Weights of a small transformer language model.
Size: 16 layers, width 96, 3 heads of 32 (1 for keys and values), MLP 192 SwiGLU, 1.35M parameters.
Architecture: rotary positions, biases on query, key and value.
Each number is 128 + 24 x the weight over its row's rms, rounded and kept within 0 to 255. Layers, rows and columns count from 0. Numbers have three digits each. The size before them is the row's rms in percent of the matrix's.

# layer 2 attention query, 96x96, rms 0.204, rows 31,62-63,94-95, columns 0-95
087:137157146113133115121127124118126143122103121101128114159104119119065134111116169130191052137067143134136135127090113130132169106152127101097130117121120121120091157115105105150116114132144152120119165146072104157122101133123113120091141132136101127156094142111121091096110141162140123086
074:166098119133096113068145102115124159114097102140147154121111101126096138104136120101083145107153104132141167081141118130122114128134091158113107106082135108095082127096133126170122130135098092145093096128101138108144095137115130154134123124105111122156188120116143135150140146131116126188
074:132132143167134100127097117138167101158077123116130105128105108118142103100084133112158113164101137176142128182117155144161109145085147085123087147111132149133110129122152104133107130100123137123149167109112148118129107159117127134077151163086184114160143112150149124096115122114119128100
126:094092135116122077113150136111159114099130158110111116136099143147161121147085123117137149123113156172121126126132131136118110153172109105165079163139117143107109111111160142145144117109123134094149122120098087182109135108176103120106145092147144071129122080125159155140130114133165150107
116:159122125138135154126105122157101152111157123146154087134071127116134110150126141161135134123131136128126141114130134164201145106109120108135191139089139129144101106135114109144149105108114115172122135112062148151110135070108111098140122109098137182172131098118143150106115155120126143131
# layer 2 attention key, 32x96, rms 0.182, rows 30-31, columns 0-95
115:123138106141185122126123123083070118124125161136118107131150142161110140136160116131102135146110092167113097149148151126135142127098134082114132099117129138130124101127103142138133153118083120167108092115122128118153164142119171125177140145092168210109123118121113163111109134108100155130
103:130160127110090152172115086119147098160147136169107127099139112114119130118158142106148114126143115114097159105119136165133066121143151103135157092082142132157112100093111139096146108149152143143109119137149116096143117150127080122096131119157080136138134168099161111137160114129105087165
# layer 2 attention value, 32x96, rms 0.161, rows 0-15, columns 0-95
101:144058130146156074153112123132156164122153106134108150114087137074139092138112136156149133136121146134119142089155120133132113154091141158150120139122081116126119110149130130136142091121129092128108084126075108148109129163152153124135132121144072092118130101182128137136147110155151145133
093:139133102081127099124089079146099182161145102129129127138112112165107139094124107125084141131096141127169113132135153103153134179133126124147123114120148159128129117152155089182136158140144120126140152141115145177144119128108117154142136161095099121193145083098152123123144141149140113114
116:167141081052136088128145163137083115130153129165126135117156098100096085122115105148123153122075166143140133144146151114143146184137111122119115105154075106119140118124135091120122141134109147137097137111133125147137154117137148123129152189136117144150140122130180166131134120139115129121
084:185106140134173103132104126133120137148116109093127161129103095135111120090148170142127112131090145121093171102157111120171135150081129132121106157141080100121103074121167090161145122084101116122151115122105137092123102144123129120119118115083133141121173107110133129116117170107110123139
108:125095165164135090117129112097111102131108110137113126113071131095113153143167092132091187137117114113133161133138130172153165166128150128087166141131119144156114149168115084150120100131108122123126147125110133145104101169124135159158168111131141137120114116128126118125091152129193147125
094:084129139159129140139102139148135151135141137085120102167142128136146149148130128099120144128131132124116135120090084157091128139128102131103122090127193151090121121152168144131112183156140142092112161121110110159119138148131099134138132125164117115127089115087131132153184085082120136075
099:151133137099139117129086158108109122102170116138159158124113131151124058109133107155163102112112147123144135158133194124172115146107167116127110139115108133121145137100113102113155149092134139147117124152136175119121116123131118139124150158097155170142127115145145179125079184149115143156
085:187093141125157083110135108100103117156142097132166143143071097097073091098150143129149107102115089157113133115154111100103163165137165135158126141165086117126133095158119133130117106129143087137119119109144132115146147115112120139096140121113122107096109108172124107111105128155139133114
113:122139152108142065124156118116080147134102067131115157141121132101115143138140124143165141134152113106138154110127144154189083106126151090080130134106114146139167155131086145143158132168103126133136133111095147150126117129156140099145148121128114169112162115107097152131099157158158133157
102:125165167121107135116133130129154060087107147139145138102083139119123137177149139159108097156150124098120150141147140177096147130140124149111112152152111106176168129148126148080133080145141127111120138151131130098135158088117104155113088115121136106124141137118100107146093089098140157125
092:102109137165128166116115173124117116137124129131115112130103160134155136141105132130119183146139121132129116174115113152073158150115075131125143114117174121101152133135167117135127136152119122103076145117149147144162155149137085138136131170106112129119079149108144117140160097047120142130
092:162153084104137105121164122118147166182131115102135147122121093154097113085146127135076130136092129121107110107170107082124142117114120126175125160150103121104109085106127125151137140082109107147142134138165100065152108110121110145114134119079100117125133127109113119120115125172104137125
098:110175121165141117142167125129194156120127090163080101116150122113147151133113123122064179143161143128115132094140118129146112116102122145140165098073137145139094134121119143160162101126108139118119096120113127116123089133120156169172149092145112124152122148124117134121137131163113125163
095:105094114179146085140131131112111128152123118125132151129137132115126141137150133134150078123171075193101132107137131137094137118110122087137131186126095137148160147168094173113131132134132126119180085124111135141094143096111157138143140101141123122076114163108123129106124130136110159158
120:137104105134138106119165139131116150163093089137130105188101112122104146117109135130092139143160133153146131060101117138109092141100101125161136128084150160085115161166104104153165127160126088118120138135132151115118122129126137112140125076148138125173133124140122113139072164143160123129
097:104131154129102105126107106107146139184132098131143126162126128145119156152123083120104155156135141088133153109097086145088167130113100107113117106119131150110138125154144113153071123099114132106140179116182147130154127155112106142155152156089173095144131157079113105137134097135134142122
# layer 2 attention output (transposed), 96x96, rms 0.23, rows 0-14,32-46,64-78, columns 0-95
092:087120164144101122153117129086125108127134100104136132140097161083106143196094126110134137138144115146133124097125086173127115104135134101148101081099131129141086155122098117114152144097143140130125144116076123165131118101166104095131095092129135120131124130129155132145105070111098106101
094:134155127181147117088120116158139131088102145106145169146147155121128139125099144165138129134102099102113086135110142165121155094099130147119117122107110106187120117106116124153156097134171176136108085147129161178143078147107133115150116086120102161144123159152150135142118116135132150120
099:110128122154137107164114116096129159130142132142136143107082174099176076155108137136141137138111117134107163121129143169187120129102170099135112126095118115148111125109118074159156161120143126185103109159140139163112114141106181100153108081142149139153111129136111110127121132135143134124
105:086164135118141136119112140145117109099138118124141148162131167076117140153090168124163120161132105145101158119118119177129133128133118103109147093118132091142129130118141131125129127164187189129125093123064148159139097142147128149118124103145098131160124167124161137188112121122121110142
089:157074154156105119091150124144133061129147131137119090112133149095143094132213087142114127104134138111108156122127128122092114144126161153126113153127113089126087129111133086132089113068106141152144150122138101125112109117118138100157120101114126147135110134155127147088103120120125138132
087:146132117132142138114153141124145144121112130094175096094145088176140141117187122112102150089129152093114121114111103099119143143141124135123107156124123145127142132138109117145108096125102120158143189138182128129091157139100098141105087163130142136123132092089124083117111140061147127113
089:140106140151155133135140089131116063128160138134166167155092185147119156124086152127141159115127110162134139148139158159146147147095102099103107111100112078147116091102132115149162107107137182117095085116132156130108135150114124108143166114141117134134103170142128144113101114139139124148
096:092143137134127111120145123151148111101110113139126139131135133088096132182098119161150141136129098155088128109119154157172120115151143137118184086096150105172129126140140108130148133148158181137138089123082154156163119112150136155156150107103109156164129155137153147180148114147117143154
095:131125153129106126140138148135121072154180151103113117112153169092127122122139134126115119147139084145190167103121147100123110130102115142073117131121121138111080170094106150132117145085117165122117169098085106145092136126150137146166118123133147107116083121138116149102088123142145123105
093:135112143062114135100130121138126169137114104131098107154142094149108093148116139163119077126123154095117137122189112079145122121120130153123155124174128124159171111133118131075130157151152108100134125129090110133170132132118137109096142163116154107115127135081095107103155096115113107143
082:146137123124129132089137105106138150132131126132178128148137119160173125144169117142126159081110174107116147137120108141146128101134155135149134166123111126137159164141112107141147106146129110161135156159185108135116159160084104106105071143136108130122126141092117103122134182062131157110
104:101187122127145121126120118144128131102110112132148152168129130085137145149092130142179103135113121139109141123109121159145142107141133129117169111129134075167129121152140128130145158159188147123115080135094128158149096139151139161140164102111106159176134159135148152188143149164109139119
089:125119099126100116114085170122092099168105149097135116140108137103175145114152134100150092086143119116140128132085099128077112128141138122145112144129091108095096158127090131149098153126128109133105151134136085114105105099124106072162116097116139114085148136152143132102094119170122128098
095:096158154142126132135165160141134106165084116163074084130109145118121143112166066131128162140134119140145122126108156096122130125159117131150178127141132172088116156160141132133130128142121122115148145087116109111115151074176097165137121146129143089123156106130142151115151140173123125132
090:150110117166110131119102116168125107138110135082131147127121148060144144112174106145125129145136095130120132079095159165130127106141138174118129139150092122102098154128165140184125125110115153122183127141131127114123129141119084148150109077110122128094125140143095188103125120128138154136
110:203122112157144138148151126102123137170098111138165113129122131166148147126146139114127148123116171098113104136186123114126124101123165154147100154154116093150152148104136101120129118159134086139098105135160153080141154132101143097122098158109136091164141119120158094090093115139142124126
098:094115149118077129122110116158129094124131121135132119134174130140081159085145087096134125116123162146136136134103123076115118124112121127117127123139156143100150164144108122112102155122065102126133164101117117107111154136140093131115157162137129068078131107102102117133115100101122084085
115:138143120120128147108140116173139143129076146125112129135159136129099172130150113172140104135117175088102130115117114116168099115127132155129108118195134131146144162158119155116090153096123123111126171136157126115127144140146121149087142118077129087100134099087129090111121096119155154081
118:154117129136107137134148115159145114181119134118190119130134116173146150117181116105117142109127157103132128129125116103114122118112123126118097147154124152100153149095126107122071149107119098116148171131130117088088163134084086107119101143111150090108115132104114081081093113107158108129
110:084173086096164159138113161113153138121131110119186141129143110093090133120105132117168125096109130119123101149127113101129100104147105143117114121109122108144117158129139123124119149124125119148148130173144199081139159126144117131103170172112139107149136117138160093167125129101090155153
123:148119146121164098142133143107104093116159114160095133156138151117127102150100131143112147120150097153114155148137138163135126164133116122118135129080126108140100113138147135123170097142125142108121084090122138159148110141196184135133156129158128136135138143169119184178152136157106116176
118:069143135123106166099137139131171153113071139131150141109121106143081171138155139121147113147121122115126089131094100112151094122119142115143130116150137150138141123144094120105095132114132126152127196154111095132128111112075100108104109104117140156122115102095159072126096121118161115104
107:141123118116103134126139153164146135147130132086158112122122105126139177103166094133113103110106181120157133113128086114107129107117123144103094152168105137107141144108103140104094138092107109137134165143122120103096155144090091116115130140095109107081128114081114094059093139115115113107
108:126162097098143144187184117149178192107130137140136138128110113150100139129128140118143152137108118140134099150157141097141114101108139128144114118087126137107135123122106146135118110151121100171116126210131175126145117086099138168108149138122118140150125124105148097136117176124146142159
097:098137119140114118115117126149105128153103126118125101145110117129170144111130135169109133124112128151113127099126111129096131076119100116110122067101107137115093164092127176166085150166159133134119105198107138146111104135129148147156168100080113156108096135110150143109091144146098129110
107:132106126127177123120098127095110088097142123177095122170147156126109121140099155163119151126135128139103120134106122153134123145116095094119145102096139119135132123119148142139171120158149156105135080103152125162151095138203182123131145143140102139140147112159142168177155134142124150147
120:138103118136105139144136096169138119155134142115154109130123123165131120116177117104101116110135167119157131136123115116111147118098115124079089142165119172089126139108112108107083152101105105108134176120131094101076150144091092114139124121121133084093106139110099113062125103116150106125
109:165150087134153120160134103097108172108120090150131139125135112155129051130105137082137124115161136135116126172178176109120157137138148119113124125128152101147131100141143082119162146144126139126112130116151144108155152113130141110140114148147158092171147133139132115139167095101170133166
104:136128085113139140135131165123141104126142126091117152122113121116142131132123125133133131175111136150152136095116100139098138118136160148147131154122118085142070101101149113137170101134162153132116138172120099144157120111087131133130100083140137151151108137169165119092108190158061098149
121:159089110059138107131147104109104147134140134160133134141112114132125087083122112088139157090140146163140139177167141111142111148087138097097118144102133127110174120095104107095151125134102107168107136117123117103154144115123132121112159194148126113155155141124093113132147123136104101150
093:120128158145157105141185109113147179120127102129077072107153169156149118175134149145118132138114109071140146137139116110138123121088125145115151127112109174148145147114115108120082122131114098112118118095152101127144105128125093142113120143160116095126111112086170155088152142138160120145
093:116143152111104153106090153089102153147128132155132144130084113153090143054097103107103134114144118131144151121126094118102135121110139111186158141084123151111074149137128160097136093143106117108148136129124121121141108146131155143133129164123153117147159098138103138189125096107109103144
097:140140125127138136085161109102068154182146120153107142129126138147118116103149117095141114112157126118158172148145138101135138139120135134154134119120120166121127152177124093114136154142106082128135152119154099108116133120130148172093140175146133115142132134127069146203125082147105115131
085:159068130127152131094102132100107143138136142177150103111124149170139104118140128134136153110122126124103145157094119109121134167101120128165160157070128156147098171120153154131100114116106106111159141109167098117122098121103153111130094169129151134128163099114138142111138112096180139164
087:138148116109076161144165097099130149118169141168107120143102123162096129110117163102130121088113134112162131195172145098148134130127098122077147144150135145159115160130126135120122167173148160090115122078148121130131151137132148119179138149128149132121123130083160123097137136130120121137
083:121175115129134151138152153174177089162132161097159133118098109118126141114098100096127142134111107119111093143094151134114132091146128111088112143156088104117157117122085169159110136132108176145128136125111163132133138135105112154115149128102163107110092122130162118149084168161140146101
079:145111171115112128128080129116091133116131095127117128135134123165120130097133154152088130121154158109113151135166115158112131115133163134166156153142125119128131115138155086086191082145151110112125112106129116107098152159168145108099106177146111139110173127133115156180154100106136112157
084:178074135153133138094115109085129151133120140114137078117145144129135111154136137131110132098110107126148142153138170132106112157120130144133127131078140149146069145143105113180063127121126094118127155127148106137115111101157136116154127149151084165149155105117122148101159104084148154123
103:147118145121117134155184160138098180121161103158095126109124121152098129122138138161127152140140154123140108092157117082115106128119115167154145122126131136133149175115158127072164121160118097137135092080129087121130140147154139115136138173130169131097132160105077132156143134092129119145
101:150094141160133116107092129153156093118122126152154139128133169118166105125151118144157162127107091082120164148126129151106105140127096102100092126149137136113122137124107126183079148067122155142114120123126138120135102090132090110115119115119094137148097172142126093057107129138133113135
092:103189092154129164132140122145141064166139154130161160151127121126104173149124115090146125100105119134135125145074156144125125086125103108113123123137112136088159104090103143168121146145123161144128142146112152131121136107118110136098106149106105103136090118126159085134107166171110122115
083:136063147152138140116099119101097148133137136165149114113120127137112106084123081147137137107115137162114147135093100116140151168111132122146131143058135140133053159123158156125124105115107108135144152135150088109119072098141160134133100142105123135141142073140122130116144103117156139125
096:103181104090138126156174139121103184101120101136104157152138125130108139121107156135145113139142128145123153118104067104182142133151137139119161107130129119141145118136172113063139145181131151126115091096124120137136130128110148149130089102120150119097109112099123093112131129186122122138
086:114113126141121125135111103122125141116143127070097083166179136153121141161131154113071112143119133164132145121153140143142107119156109149087058094131142139124133122117081080148122159145151118137119140118111127140120135137167118154147112116149111136140120166104150125048146131130102106111
107:116098135104140161175157164147117173102106128108110094128139112153106156165092179128113117150138105143115099095139127140178133155113083138126149092086150144147145159157101122103122164133128085115146119157098147128133101142133171125115169112103163134097113096117127098145137123139137112110